From a checkpoint of a small transformer trained on Wikipedia.
Size: MLP 3584 tanh GELU, vocabulary 21446.
Training: a variant of SOAP for these matrices, 4117 steps.
Each number is 128 + 24 x the weight over the matrix's rms, rounded and kept within 0 to 255. Layers, rows and columns count from 0. Numbers have three digits each.

# up: layer 7 MLP up, 3584x896, rms 0.0596, rows 3190-3369, columns 448-479
# down: layer 7 MLP down (transposed), 3584x896, rms 0.0633, rows 3190-3369, columns 448-479
up3190:145089121084099154147144113111124062125135163140111116142204155162164127109120102108094182123126
down3190:124108125129108139140117159147123121167125113142156134126076124128118144136130133163108129166093
up3191:137120105153176130140112163105122144167116098117082127134083122117142118129146063105103126148113
down3191:083131139083101097105151108083128139111167137098123113116153172155115100098119107112155143143118
up3192:095122183134111168150105140135145163129127119115148102113136160152115105088133189094139141112147
down3192:152129089136115123152095114106135124130120132128175148104093132112140102152137123133148116116121
up3193:068141119143110075123050088169132123156112162118137162107137138089141158127149126144147154126117
down3193:106162134118122128124110146148157175120104136076123088134164146145155151123089134082127121096090
up3194:135160103141131115180111112127114166129091120127134093089078115124117136133128123152104145120087
down3194:125119097062121115138105146152127144117146150125128091123175094193086115131116152118093110160115
up3195:086152159144142083112157152097142117095130150136152129158072170158119105095107123112171107085134
down3195:044124124114133146127078163133121112092050152131126128121092124158130145110153164125130107043046
up3196:123129109129165141118125146135130113134142125140113174125124126166149120099147114134135102114119
down3196:119086139145125146132059146103136135162155118092144164183110121106102089127093145132136153115126
up3197:105108119094119119149112129121165095088117143111143114107122147140152092161137134125189116184155
down3197:152121116061113084131118148097156171116151157113147154163144146118127111168122131165121129164114
up3198:135130109132116112169091135098106133162136120145184158148135112129103145153129115129134147105132
down3198:096164144123113050136125128124155148138108140116098125092113126148184153134166095129089200157091
up3199:139122117114142159144119140099123140117105146107121109124108109128119116158155094113148155128137
down3199:121117139122097165190122129167134160175070153139124155113133099138115142148106190122135142148167
up3200:136109116136120100109122131133158130123147102143143136124165107187139146146138096159122146137115
down3200:132153149091129111102119162114146137132128106103142155102138152075170149108139148141124101143151
up3201:177107052108133113116154066152161146097118146125097113118128141111116170133110141093176133138169
down3201:149148135117167091141133099105103092108146072070129106140138162128138106149138145112107109176097
up3202:109129138138125142088124148157124112154119131124119093126108128141186138107104128135150130125151
down3202:142096099108123144086113118148100118130124131115090121106121106166092093065171127132123102113100
up3203:149139128149112163132143119148129136125114118129138138118138155095145130123155166171112138145107
down3203:133111126120054129121152144153120172144150145092138118128127103139117127122126104091127127142145
up3204:085123124128173147138058111121171160142148080112131109091112130133119104103092122138116137126133
down3204:115116136095133134121120140111124119164144136138097153139163134162135174090155105160094103094109
up3205:132119108111143135161171085070137139099111110125137140136118130144140126074091120110130138156146
down3205:130139151128127099121067130119107120157143099126124132102143112132109101118119124102160131116095
up3206:119128132145106104115106117105129114137127128122116115151107143116122109138111131107134121149159
down3206:153127131133145049114121149126111139124132128119122110137090101132111138093124131170139109111110
up3207:112117139087109127110121126157115125114135113145141134100129146133111152161114161087130121135177
down3207:164180119147177108126078111145134140171130157121120169103156132120149094130105148111124119172154
up3208:105101106213149142131118128116115128129117124101111131142144152105123111135159161121122156135134
down3208:129110150092126095129165120129116111149133161130110107108109131135126122125096146136125121150144
up3209:123119144152136127130125101108115147178119142156110180116169118121129111108115148175145132129115
down3209:123102138091077099132119146130134121114095078124134148146168116160182080129119152139150147097117
up3210:126118135137089134154097077127201095157180165121129159135171125085147138107102171117111110128194
down3210:141126104105152117125134144106153156136131177112144150154177076062099144119103115157107130162125
up3211:154131154112129086132128131131105122132143116106108116121170148117131130084146038178133137095146
down3211:172130171094140098146158054157086121133133102137072129112171136139107119163153110111104105118148
up3212:122137084103146151138151061115119140129131147117090115142172117175156111150160110146172148117122
down3212:132129110113135131102185094093104106159142116137133159122162143157170118156121107105083137129125
up3213:106129112138152148105152141096143131113092148138114140157175154131112145094135127147144146125120
down3213:116133091148107104157131115152152110139089116135126127107147160144139109121159110102079073085151
up3214:113126141146096137147166113128139113137142154131096123121107148110161114115114100112135114142104
down3214:127126185137115108146123170161105096118127111110118109109170132184111094121102112117118145167125
up3215:103116130127121138131128136100131082133133155093120167129113134087111121136122094140122166180114
down3215:086127133145093151077148138131157106151095153082080136129139114129157150137134140065127097127153
up3216:142117106156135142138136153122101106138079153137154177138119124165106142121104142130098150104138
down3216:159168117125098112115107120126138132136138137133130153088122143142134138138131106127150137122137
up3217:123143155157143110154162110135135128162151134161174108147134148137129156116166105146132120164144
down3217:144118115186096112136135113150152122076098152077125111106154150103115121154135083164123148156144
up3218:128124133085096125149104121124115177118078135141173112111123137123093087132109098104139178106107
down3218:135098055080111125146147117130145152115129075129113133147119132126180153156132157143156161095126
up3219:068139210126138109134142096125079155100118148136127200102078135114129123174114108164110100176160
down3219:136110127083100132120140140082136157106111116112116156145157102133150142121095161130126122115114
up3220:150157136124151167133092137129139133168105123125114153111177124147131108108138111116118148120089
down3220:120144139124132153102174111128140126116163129156144154143127163126164132083130097105108135095053
up3221:153145130150127113174131149111131150184084168119154113172122126106127109175147122114152136157095
down3221:125144118118130119152122136138170106103141074105146144107156143150146106102161135139142129100163
up3222:140145120127135133176149118118134126091161104085095130093121150125168121111118116103111093149136
down3222:109129133147116129077114081117119131111105096132114089114135119104101170098188115123166121113125
up3223:143139127112107159129114141129121134162130157117137105141092115090078141112098129124150113124108
down3223:167081082115148128103117111131090134137145102126086130095143100169124102149132078110129133113140
up3224:107108119145163147119114107136120109104105117103149126099139087174137137122147104116150139166116
down3224:139175125101158124140124125123132108146073107139103114107151137122137081150101147143135123119121
up3225:145142134128115148128105134127128143148139162125114131106113144087113143141114126098133107142145
down3225:123156116115129113119138099111141152092144111162137104116080146110168140130129099096149139134132
up3226:107120072143144106165120118136148141143144106128158125143093153173122112133099152141138149095150
down3226:133144177121117131131143109140104119146189129152117127114102123156088174143121146096108122126112
up3227:167141058168154148076088139130100164083106166134100130135128107115176148128124124142132158174127
down3227:182103104113143138134058138144179189156165142170116132120112088091117120105110110156109069148101
up3228:161157118122158169121091158114113129096157138129118140182155099120126122115137132111204116124091
down3228:137129140128101139086115088156077138118111128122122109174109127156146094127098106153126128137156
up3229:087116124152170123112107138100108076127140166147145106128122073233166123092128147146098114092111
down3229:157115127091127132170095137150105113095114177164114136124089128144153069129104105136149137132126
up3230:095169158152127099132109144174131160118123126077169122165179134101121145100083134116107126145126
down3230:132094086113117145156086127137128140102122107142121127110151103145174168103108107116080162138126
up3231:121131164142150126112156103108152114117112140124133084144109113125133118087121128158090163129124
down3231:132127127166108118116116083115105078096112104128143113113141114153083161154155090150096146099130
up3232:138146166064094138130114095097125117167099099170127146101132101090137179144107132102116093115117
down3232:096082121132111143153136119126159101137150114117084154125114151118157128126094128150138055126102
up3233:129114119130132143130165123105121063118137115121117158133145115126110142129096122135105126163109
down3233:110140119127131140135185112125129092067148121071088139139069155150158135142149119132161103133108
up3234:150138123133114124123142122126101079130112137117138133095127127125139146106112140087102102106128
down3234:181128115099143107171143125120155079110100102107153114086081165141171114122111166137132116114136
up3235:134113117161159100124113132110185151134170139117131144129140125157099118098117110094131152142128
down3235:154146099142108158121113119157085093140143119125084115114105125110147134140150132108103104152151
up3236:093145114099142149134117133160145152102229067109149132142115105103121127123135126193072131122136
down3236:101174125114135142089121089101099119135138106107071138165121131097156114113165109117115131135132
up3237:142118074198150109132134115136126174189171182076185171203071124122110123103107112103136132083095
down3237:097091150149140124071119130125134136166171089145144178186107110159148161101107108157134086109101
up3238:124095117104085162142110135141135165116140150145138154103097135096146156125107120096076142111134
down3238:128183151121124136131136143125162098138102115111135146115095141113106139165085190143122127102105
up3239:129125106113143128105092174180121070101144088119144092111156098178153131168114170148118136120139
down3239:174148133129125136116107139134112140119145154103138148121125140126112071102113104101129131133147
up3240:146128099132148117096116112157134100130126123128100102102141143139148086145086144133128109120147
down3240:142074128132110172142103115158104136127115135081127135155191143117123118174136113102115103178125
up3241:147195122166149127183139080164154140095131114158140138148092081118111071087179111115119145141059
down3241:115139109095108117094099136153090089106126094142127039116185136196072122129109133133120118096107
up3242:104172140133127150099144147112103099117091157189102112164139134098097183157109159101185123122116
down3242:145137144152080081102117108112171127093117153136150089147081109090094113143156118148110100155132
up3243:129126084124157140105140099130123139121117108099115150131130142094179122134102147132129147167127
down3243:132128132155117125145107168113087113132133098140134139152151158148145123126094125162117129170142
up3244:145109159133148178158146122127119115111177126149132104116141082120175148160119166142177139124124
down3244:176138134146117158125104201157112135098121116140086123137129121171203183125140118162130117100141
up3245:134125120095122115117127131123107088178123122135108142122100115140076104102097103154141149129158
down3245:131108123151129125130062112131129128110096108128121149130151135162130138093173128117114156142151
up3246:138099142093079151089137122103145099125141126146118132132126145134181136129143143086084161120130
down3246:141139089143144098145058128123087134154117100126156139128153097126131095108127124120118127143094
up3247:109095113140104165123132175144112135144140126130167152105166105125098138106162125110171107117101
down3247:120147159091142115119121097159155124115161151145163120127143101108090084145167163120093142155156
up3248:109136142096139099132158142119135123139128139132157141134129164142127127109130098147106101134122
down3248:105127127135099109180102145084091155107128117122093129164096072151129146143138128129117171101126
up3249:118132136158139088121165136127111178106138116154155102114114108150150125126101091083069121156153
down3249:094141138162092135127137078109097127129108123137164129138121109157081136145131118131149139156167
up3250:124159121188106105160145137101141148137132121115114130158122116140152145100121126092122133113096
down3250:121103108142100080110085136098128121147150113104122158157092107115145159117139079085136155135148
up3251:159154060113130130145111074128192090128121166125100093118121185148135100103138126160116136121155
down3251:131088077121122085106111126165191027108158117109153086140068135082146070107129140124163125163113
up3252:106100135141124125173127110156102120147118138109134116137129145140175112101126091100161147116110
down3252:147087132125153109110108124163090108073117132113149132146128121157107126140137129136148120150126
up3253:136094102118110093106146155124156121127130120159120121128110143109139142107141134125218191144090
down3253:111116158146120091140136134154140166189131162100112151142107148115132121120157096121124131122123
up3254:107147162170144142158152111105146136140144132161101144145139111093129145096142131141105104115153
down3254:114131172100113149133124131182097174115165124095118126139137133107098131068096125126144125131147
up3255:075147043104092102184081100123163139157139099167133161109116135118132138127179076137162167113088
down3255:107116105108097133147123119157133141128136113102127113099118168163174126116121105142100130088088
up3256:124143120139191128139129129128105122101129137114120106166140106119133135124105150123148134166150
down3256:061103150122137123151103087108125112140117129128080125143113169097107098114111114121125134118113
up3257:123147131128117144139154158136142155146148132083152176139154128164112149142103135122068105138133
down3257:101161156113100096139103156101118136147066109176107128151115136150118113156128116169161121111107
up3258:170109098130153140123112131119087131149151134141143124105107121104128144114115132115159081160151
down3258:078187105124120165101139152138154142118096105097155130120165131135084112159086121182071131085142
up3259:098145151145094175160134119105133102065150154156136152159159092139139123135127155100136152127121
down3259:109105121122133138117103135127164126154131102100129133149106160137105124101146141115091120143140
up3260:132136111075151142131116128153129140113154149146152179151117120122109169092120155140071137116126
down3260:121124152105117150131120138124162151195136094088109115153149128112129083106137104133130136123077
up3261:143151108163131154140121091114096103130123134178103121097152143158163140116109097136157087133124
down3261:090149127119096125123117107093111119100087148159140126119152149139156126131138096110150115127128
up3262:119117145139086140088142170123080110109145173146153113120134120090117114130139137106171153072082
down3262:161111166134078113080137182157113102127129156128142141133108124132145070131140124097200138127124
up3263:115129123105145104138136120144109156100120166083143132095154135132142112109115092112140160153106
down3263:086139116096121102122153106135158111114188119119165160136106106115137062149089107058132150070125
up3264:110144098134146092136118076108123143140116111166137143122142155134159114133160147112118159159120
down3264:132105102101136129131089137132091138135157104084142110169102151152134120167110119093102159171122
up3265:120102107149152112139126104120128168136146110127163124143142147148157095100112091134112180124152
down3265:125146149147127118155119144145134187140124095128153105129151116111169144116133132144164146125102
up3266:100109091131068099129087080126124122081124119147201102121122154097052144130186077145156181161046
down3266:068121093122118163088131104114109085114158137125215120159156099134114125120175114159115102195094
up3267:085117122134131142065140115139134142100112143115127155137179133133115144137101179128150111116145
down3267:126162121187137138147128095122093078140073115120136101082124162127132131110126131107143098101119
up3268:121096151148134146137129130100096129137103097130129112097146115124127110134166106137161124121159
down3268:107101153133117153100123112091134117143128149080084136139171073147113144102085111130191122094109
up3269:139139125158142116138144135148136135138096118115155135136181153128164118169128150115117096137124
down3269:064086108135144121147119110141127124092157098123071148120125107164103150131117148134132142149148
up3270:090108167138110142136143135139135141135173147123125162161135176118157104122128156110158116165132
down3270:144131083116112152198093122148133160118097163072110117125183155129159098109129122100074139143109
up3271:135116120095146131130098161143131088156093120115129125163104167132131149096113099166115163113136
down3271:103133121066131112109105114167161114109114145163117103116107136101134129130102110123150131085134
up3272:133107080124127155095100101141126104145110119132130125091125112138102169151149106155102157149093
down3272:122151134120114128129112124144150105151099088129168107114057141103126087104116092092123091123143
up3273:143172173157098101119142133117085142114148075128100169120078129132161132126127134142142166111127
down3273:121160116155075112098135125061085165126169097052122133070157106155148143108128153096139109137105
up3274:114143056125175101129115105138139133140132127139133102191127125144111128130147109167125170157130
down3274:101141162135128111100079121108115163136099120111152120112082149110140131104100113086124086102139
up3275:113106135134140129093131158123147089093155116145172168090129132068141113122133106145143127133124
down3275:118154081156117111134168107118091137145141177113134153144146101174114143137150112115129124181152
up3276:131103119119118171148111120151097119093122128139135129144153136099159112131119136110129141107088
down3276:130135151082126106136120127132078122116079139123126151136157127143089117124145106130062109113149
up3277:092119128149102120154133103124141126121135080109130145097139125138099136123166123137134108113109
down3277:120123111095164134121102123118127132144136118116121161111160059145137115142136123138151143110142
up3278:101127100144101122126119111122117091137074096139102132108121141151136141170122138131127142114107
down3278:113127175109138130095143109142181138136155126114089127128139150144103136139119142101157092156151
up3279:102134148113159141095126094118094165104072141102156138145145111103136113123110152093168131143082
down3279:140119140128159097130186126090103121135131165142087100112066114140135129163129136143125183090133
up3280:134122106101159085118104157135141116115129132124126105098150084149164154162133111134147129126125
down3280:117124132115110106106098118177132160096131138131093142095132120107148101124146121127139141106109
up3281:130116097109136124157153143123154114140122164122138155159098143134088104136123142154135130152141
down3281:118129106157120140080099153108095160127086119125116185147166114161083143149111129137100120097157
up3282:155152135141126175130182076147126122191120132119077155160119146167101100117142099150115070136123
down3282:102109113113129155095156073107134119100115119127136143106121104172180141113133142124138133108140
up3283:113099106096131109117138134107106137127104104147149129177169106109115134130159176160152170126097
down3283:111112117117156151115083126154104074156169160154127141181126182152125147147137136112110091099117
up3284:097141130133149113143104113116117144204157161142170142122107146108139138161124126133105121123104
down3284:133127114133154129114119103168117128106106131092122110127130147115193146126118189141085102089127
up3285:153169082104145132121160120146110112087173123112163133091120092086168105105113152188189195147065
down3285:095101094153139107122110158117133079165101150148101096138137163125128102099124123130108090121073
up3286:145190126140157135150088148173137104165177123179124108123146086162126139120158152155138140190101
down3286:098138103086107156126082129146143128135126138097157159115147099096122106139122125103136123162097
up3287:121148128085152150141134119171089128150092091119146144100115107104133131148124150108095105119122
down3287:082162121126125139164191158148077174108156135090141119123114113132125115190104121154085152141167
up3288:130126088129103087187100155087150110101111135098140105142168152107133120124132114110161104153091
down3288:101181149116130137101118142092091108130144109131114077099146135126142147131103142145140141107124
up3289:140145127133119134111139146139115096129158151124122147148125132113105111152161133108084142164143
down3289:135133155092133119125152126128095115130132089134142163121125187102117111104133126102150089113138
up3290:150184141094101140127124131130139085170139131143125121157130103123189111097132103132153134114115
down3290:106112160108100126150137131111179161095113134155108103092120083125142113136165110123140104114129
up3291:139116139085158136136143147107146086116131146138138109156169186122158112120101149158166117116135
down3291:101127127129094136103107086104127087171113073122101128095167111131125161150127113145153099110162
up3292:154165119134160134124124137140109107144119136084117113153106113123138169127104146095135125108119
down3292:147121119125139124116073137107134138126106130143126124116104100145132105119163117165119129128139
up3293:107141133158131103156112095150112127177122058140123125116119091114119107126162141070100141119109
down3293:085091112090146132144112108142102126107087109142127133109124092128129120144115159103097127108122
up3294:128114109124150101098148147138113107155096133116125105116119108119146142092116141141132075127126
down3294:078155147107148119144140083109085167102102149164103138108149146120115151142112163123143141175136
up3295:130125152119094118148121146121099140134177138123102122112150088117111115125154165145098176165125
down3295:112143135117152144106122102131119123136112112133062106114152110138067099131104143097178144129122
up3296:115127127180103130139143114112128113120070113120137133092122132119145132132084109146113136098134
down3296:136168133128127130147158069137103134142166187109165102129115107102144129143104151132119110130110
up3297:069114133148115136129148118087128119094132141112129153094097119102120140119097116140134133128108
down3297:105143096105123139120093146119126068129105134107138131151122112175103128123159089154143125078096
up3298:117141136097124163124098129133111141157134129151147106128151166172103154106100137140137159127095
down3298:141114141124088126118140137098174101144151089139113106120122114119128143096086122116133096090119
up3299:186114152127138129111065112121114133117104139133174133140115150141127136112129155163130163149083
down3299:124133084110121112112152107126137163114148097116157084105098105133071102153116120086166044104099
up3300:108129094113170122115137144088113125117145126118131136163114118096132164065161092136139150120065
down3300:093186124121179120128139127127120161146146100091090145101155098124150115096140097068115102121119
up3301:118154139168134078139172104146161131112097175151157128170158130128172110129148087116130139123115
down3301:136154161141122149147167097130107147119085138133114111136158109162150105067104120139107094093139
up3302:157110082103136175100120156109121151158103127110113102162141100124091144138134134117110115118135
down3302:132163151069107128145147103160116165101169089117150138137151091111099092110136153097128148116110
up3303:149132154110110104148074188125127136135125115144118176122115119133120163160075168094142141111136
down3303:114119113153095104125105128079125100142144082114086084142077100091099109109155163126154088120140
up3304:078152159150106133138095163146171139102076169102174117145128115160100125138125126093133116112134
down3304:138151148100094128125117117119101147109082100144148113101151137112143134113134109121124095154143
up3305:147122116121135144129105134109117136113131139161076094139168116126114097157160167156150122098135
down3305:138143110139142105160156140116132121102117126156119132105093133152123117173140106164068198125132
up3306:122117092090196143117101133161161118120135102112126101136183163093121094178091137109138152140151
down3306:111149151123107124136110151131157163097136123122138114106104119142117165049105096130139087116120
up3307:128132156141147106147130112095135103147102160166107104125197151112130089154176137114143121131096
down3307:123099112139087122132161169115142088136129139095150108137141164106154177082156110089154150142106
up3308:098132126119134129126092135096154106162135136175126181132099095130128160186125172070117143109092
down3308:093131128147064124160135117121136145118095126134122146131094157127190158139155088149133128158061
up3309:091102177167131150157106110138136117129119110123122121130120100151086138089120089120093177110110
down3309:124124073136199099092161158125140135148060119093125133125124116096124129085145109140120104143121
up3310:158129141141103123125115082116125151146139079137143134097102105089165100131110137129131116092099
down3310:090136088091127117121098153155137155132164121073108126131143127152135107150133121120142147133102
up3311:121197127154128069121134123139112107129167155079097154145161091110138093147090122124126135121147
down3311:126123124127122108111116139133126103141136122083099139139140160104110124162115116131121148150107
up3312:148133179128108148129143141126114140161128131106141073127098136151099121127154123118133164136158
down3312:082092120096116113068165150151138150135136174130140134103129116142097078100123130142140116138146
up3313:165140120096091153152123127107137121140111128094098143132136114103140106124120098104110112120106
down3313:120148119118146119159104138110110146095170128127116133131139144151132114136124119111163098121129
up3314:153165157155124140122150122132123104183104150160129113132124107110175117162105138122128125124118
down3314:084139126138093112136151114147126098156139126083143126124135125117175135125141152137106127125127
up3315:121124144106162179162178135117112169137150110143129089134130136167136156117116152177088104151155
down3315:145147081152171119121091134113100135129128095141078156140112158099143091110171106108114123144095
up3316:108141127164100116117123128178114118146123127102101124076126107085094133096083143102105123149126
down3316:105090100151095098166133132140116132093106176107140149194138131141156109141158119164119095096110
up3317:158166097148135089170169125108193148170121093150105145127114113098168123151140133144156143161127
down3317:151139100125098103125137118146161127107115116087133107117093156124112153135146113106158107147106
up3318:108151137138172144146088146096125132144076124129144104143108130123135099131122135126108095138139
down3318:152107141097132133120120142167156127138121157149111123125090122144128122160146104125140107141144
up3319:135124147116121168143129155167087204122126104146171130150113101136118092171107112108130120158124
down3319:107102106105120118132133088084114130113142103156162145123147138116104121083133120144134141133128
up3320:154137123125134132144149121137155132148144103141172111116156169137161131159128140129124109101124
down3320:114139154113102149185163134148091137163166089088070182128153136120101133088171149078169102156152
up3321:142121119128102149124126151166175103115160115163157113125147157127110114107125113187205117141143
down3321:160143160104114113123098131146136128136113132110160099159095122121124137152123151151159138134144
up3322:092094081129114130119127128130173145167143105174110136113134102105114101142120104122146107134136
down3322:104131121093125120130108149129127139108110161158126106101114125123109166100102134132087144086144
up3323:141090126173138095134116133140090104122141105082184098151161120129109152132119131152114125058058
down3323:123134128113115143120100110134094134099134141130120128128096176134133128140108121130116129166125
up3324:124162109120122157127096129126139108164093128097112136149113168096125137116092132157134145101164
down3324:132153108101108084105134132114105086109111112107142140113120136158113149116108165141143107157105
up3325:155104160121139127108123110176125143125128110164131152141112064133123171128080117142117150108130
down3325:082137144120135118109125155130109121115108102112093121135132134108129165095146139098115140136161
up3326:128151107077115109135115111119118097154128129143128114119154090116115147135103089120119119121149
down3326:094136156117119114134133134136133117115114144107100112133185133141154133104117120096166140135167
up3327:106163114168113152156163111105150117106121127145106176104140123115149140161133129126141100106119
down3327:127132160152138121147109118097111088134127176134155156147142140169119152174150097140094134117112
up3328:112173123106112140148147123132122115183104127109129091119113118150137148116121143081134160106172
down3328:079106144175112131122125125168108156096149099113122103147095108102093129136122139140128083129107
up3329:128146090138139133126141106079095136132110136152114134140137129154161089135160138107097117128136
down3329:124161116137148123102125123135087112152105170145100107121107115077122099090118110098135127104108
up3330:150102147135131132127136159121139109130117185136145175105174180152137126160124087156123145149092
down3330:131148116118074164112107128157146141113138162076115138111187166142108146151120133085132103107146
up3331:163169151119140167126144104119118156146065126112118098152121149156149189151123097136169138126144
down3331:116144100125150094161087131122123207129126145132133108138106139143120127121139091116113149132171
up3332:105108134126111137156113098090117171107145097114106135141115099120141140104124139147124124118119
down3332:129121099111131133129078123119107124121160146098132144138163101137132156126135130148124123111128
up3333:150126106114167098121120125183129129155133117118157117106107149126119122147121075140113127128156
down3333:136116103094074134161128112110154125122127116138118122116131105131121122082135169112166108142114
up3334:105134124111102121106148160127126111154105126132122151082143150169105127172095138094131124154127
down3334:144190146121141112134098113172050106121165105107125130154115152136164104161111162132152121126107
up3335:082133147119133114124128092135132153153153131149174153119148126168123117143114123142138111158149
down3335:116098127116135127138160158149109139128149121165146159147079106104113172140174151091118112129109
up3336:104112071120121146118124085117150175151099131114137132137105115139155140153124121140101122135090
down3336:108118136116122098096132106125122155165102127119151114137122156102118163122134129131119127099092
up3337:117172109118117121120138139129141113141115102147113118146135103119132135110163142117136105137126
down3337:126115060147116114123120101136087112118072133148124123097117108114165124141107111154162139143120
up3338:089122151119045141117158099121107115136087162087137135121140066095145096129186106148155137108130
down3338:066101161117097099134108079204134137109093113168146108127139102134130144101151151094101156136093
up3339:097108120136086136124140140165149162126141139086097173111106140128129101122145138141147154127122
down3339:130097133095132146094146126085176114078145136108091147119127120141091126136166133120131111149139
up3340:102138142124146121147113133127124134112130119142175148137138144118174089122129124124092171133117
down3340:130114114103161122122063152101121146121129121130118109124127102146096118150158104143134089136144
up3341:130092148144160123089137126082188066139158112090127135158129122171128154099127096149061138129121
down3341:113142097076117131159144181123155123121163136101113108122111145108146132134123138141163104123096
up3342:113145122133118094115143146103119112140118124158127147160099121113118138093120122141103167149133
down3342:109098159140122117121118157131154102106120119119101131121143131135128104108178120104136102132127
up3343:099139120118104143163169138129125110094138147167170089163146122119137126116125123067155149164135
down3343:117094132112153122139084147082111121138104116169115130132138128142128075140146116145113148129126
up3344:125090136156184116154080143157141093156097084116116119141082198075117118130136155110124186149135
down3344:146135118082156113165138170171120145101150167114122099122138122149124154117143142120103143136159
up3345:061115107187113122107111113117082098152110154110150121133124193145108104093152085127105151155161
down3345:088055127105180133140149110129156109151117099132094161138106130162145098125174115138106094104107
up3346:128128178126129151126144147138108114121144144145111113132097137151127144103151120116174150109104
down3346:114149141143096130114174096096126117125135089067121089137182190108080158118091137144093137150115
up3347:121065083125135168124071183112220155161167109107179119184150108140047125116091130061122137137121
down3347:153151158127155134129142100133100098092100119125122145120127130116136110145112125138106128144137
up3348:125138113099090144157096126128145127191125100116152101107146096143128150117118076135090131150146
down3348:124108103072096097110142102161147107079127114125140150094156158123151100089157109088152151103120
up3349:126164133158122137116129124147131119149117143155129150108162158119146117094129122135103088088136
down3349:101106120157115148106103152139137140103106109172133130129160121170134119130144115161133168145173
up3350:166118122160138138135112149137109144135111107115151110125108137125121106142136096139123134155139
down3350:154157118122099108140113125127138109109104094090128144131182154137085140092125133131101138166115
up3351:133159114118125114138044116147169148140154076130140130112171151066140154169112114133135094133146
down3351:178137136162115096164090085101117141106135099156125126129113109134111146133164098132107112123121
up3352:107118106145155090128153128135182154150117132147176145154107129135143160126157089150134129139149
down3352:113125129118139146112155103165157132122106140131141163131128100157108097159129154102145120121165
up3353:096133166142144149132168122110098107154142198094128150147157128142133111138144145121111113157121
down3353:156125114155142122126137092098103150135124126163134078155121082088111145115161149162127151151122
up3354:132136127153114108163150125095177124111136138161123128131109131151125163094162197134093144132165
down3354:108138085151126120165095077103111108125155112151143127134179119134132102135117131077185122121131
up3355:124140106146134152144121095140145150090137101145144128152176117136184103120150122120108107135119
down3355:107116137099110122143105131094146103093114122132116126100159117130117088144109131137124107111105
up3356:155154110157125133103154149123131129080155121126131157148089141124125108049186132109114093123117
down3356:169137112157163117131094143118135094142126108122131155100141132179145134136151153099102139067102
up3357:119135160141154126112138163133101157075117120162139132100113136149129148131139127120173158155116
down3357:101144161150113144169130099119120131175127120126149112125151110140151121112109138141104111102118
up3358:094105171128104164160179082126108132145100124149121084132166189162116129156145127104143133096144
down3358:131095167098117164182111145126128107100127099104157136090112155106127164112072092145097147100102
up3359:115156116124115119153152148096154125100111129102156103108122107156095174125157138111142174116140
down3359:122127166143134139156115096115128126163130125130088082102138134115122143163130145124094125121155
up3360:156107127112116079120164138122106140139140153164135118141088166157121137176121131132139102143097
down3360:139150136106136122099142093069131125143135171119131145111130102143132134128089144160089124137066
up3361:130098147075076114120156091111120116100142115143103151126130125150083128107162147117119152094115
down3361:069078127110116105138136109138104124114131143122111129134091119192089157115088136131101148108107
up3362:103083120138062134167123167069096146107144104153114145120093107135140137134154118131125111096117
down3362:112166140120112117140118132103120106139161153118113121104142143106140063126138148122184146113137
up3363:137148115149095147134149130123160144139126143127139151149141127149148103106133113121110141112104
down3363:110130140094123089119117154120142110117157157116106148111117130170107136130137085125116125155110
up3364:135137104104135184138136150135070075111120058138152138090142143124103149140139147155112088145119
down3364:136143151091144162149122126155085107113185154128145153153156166121122182137096154122100137144147
up3365:089130108131161170119108066102147101119120135099149114147094115103115107139155125096091153104123
down3365:107165175142151135123118105130128141108125155125134181120151174119140097179149130103143106132100
up3366:162139116101141152094111181112136103115079140114149153111115106137156107141154171102172135112158
down3366:111102131144104107104106102125136111115112122109132126144127107149127110124142121131118098122109
up3367:166141152145125117160144149125130102134126129135126122122148162109110153072164148125100099109119
down3367:191087127140157148124084150109086126108133076153117102086085088149147155108097168094149121142088
up3368:119163103134191154149156128107091133141158157185100118103118159112118184171139163157103113149100
down3368:144129115103144140117133117129158109124140127148153114111179089137120124123137173147082107117139
up3369:097129093150115149138136156142145160136126104089125124135107127140119143130153112119139146083167
down3369:137115156147131120120109162101127118157139133107137131141119149129069097127144147079126103147151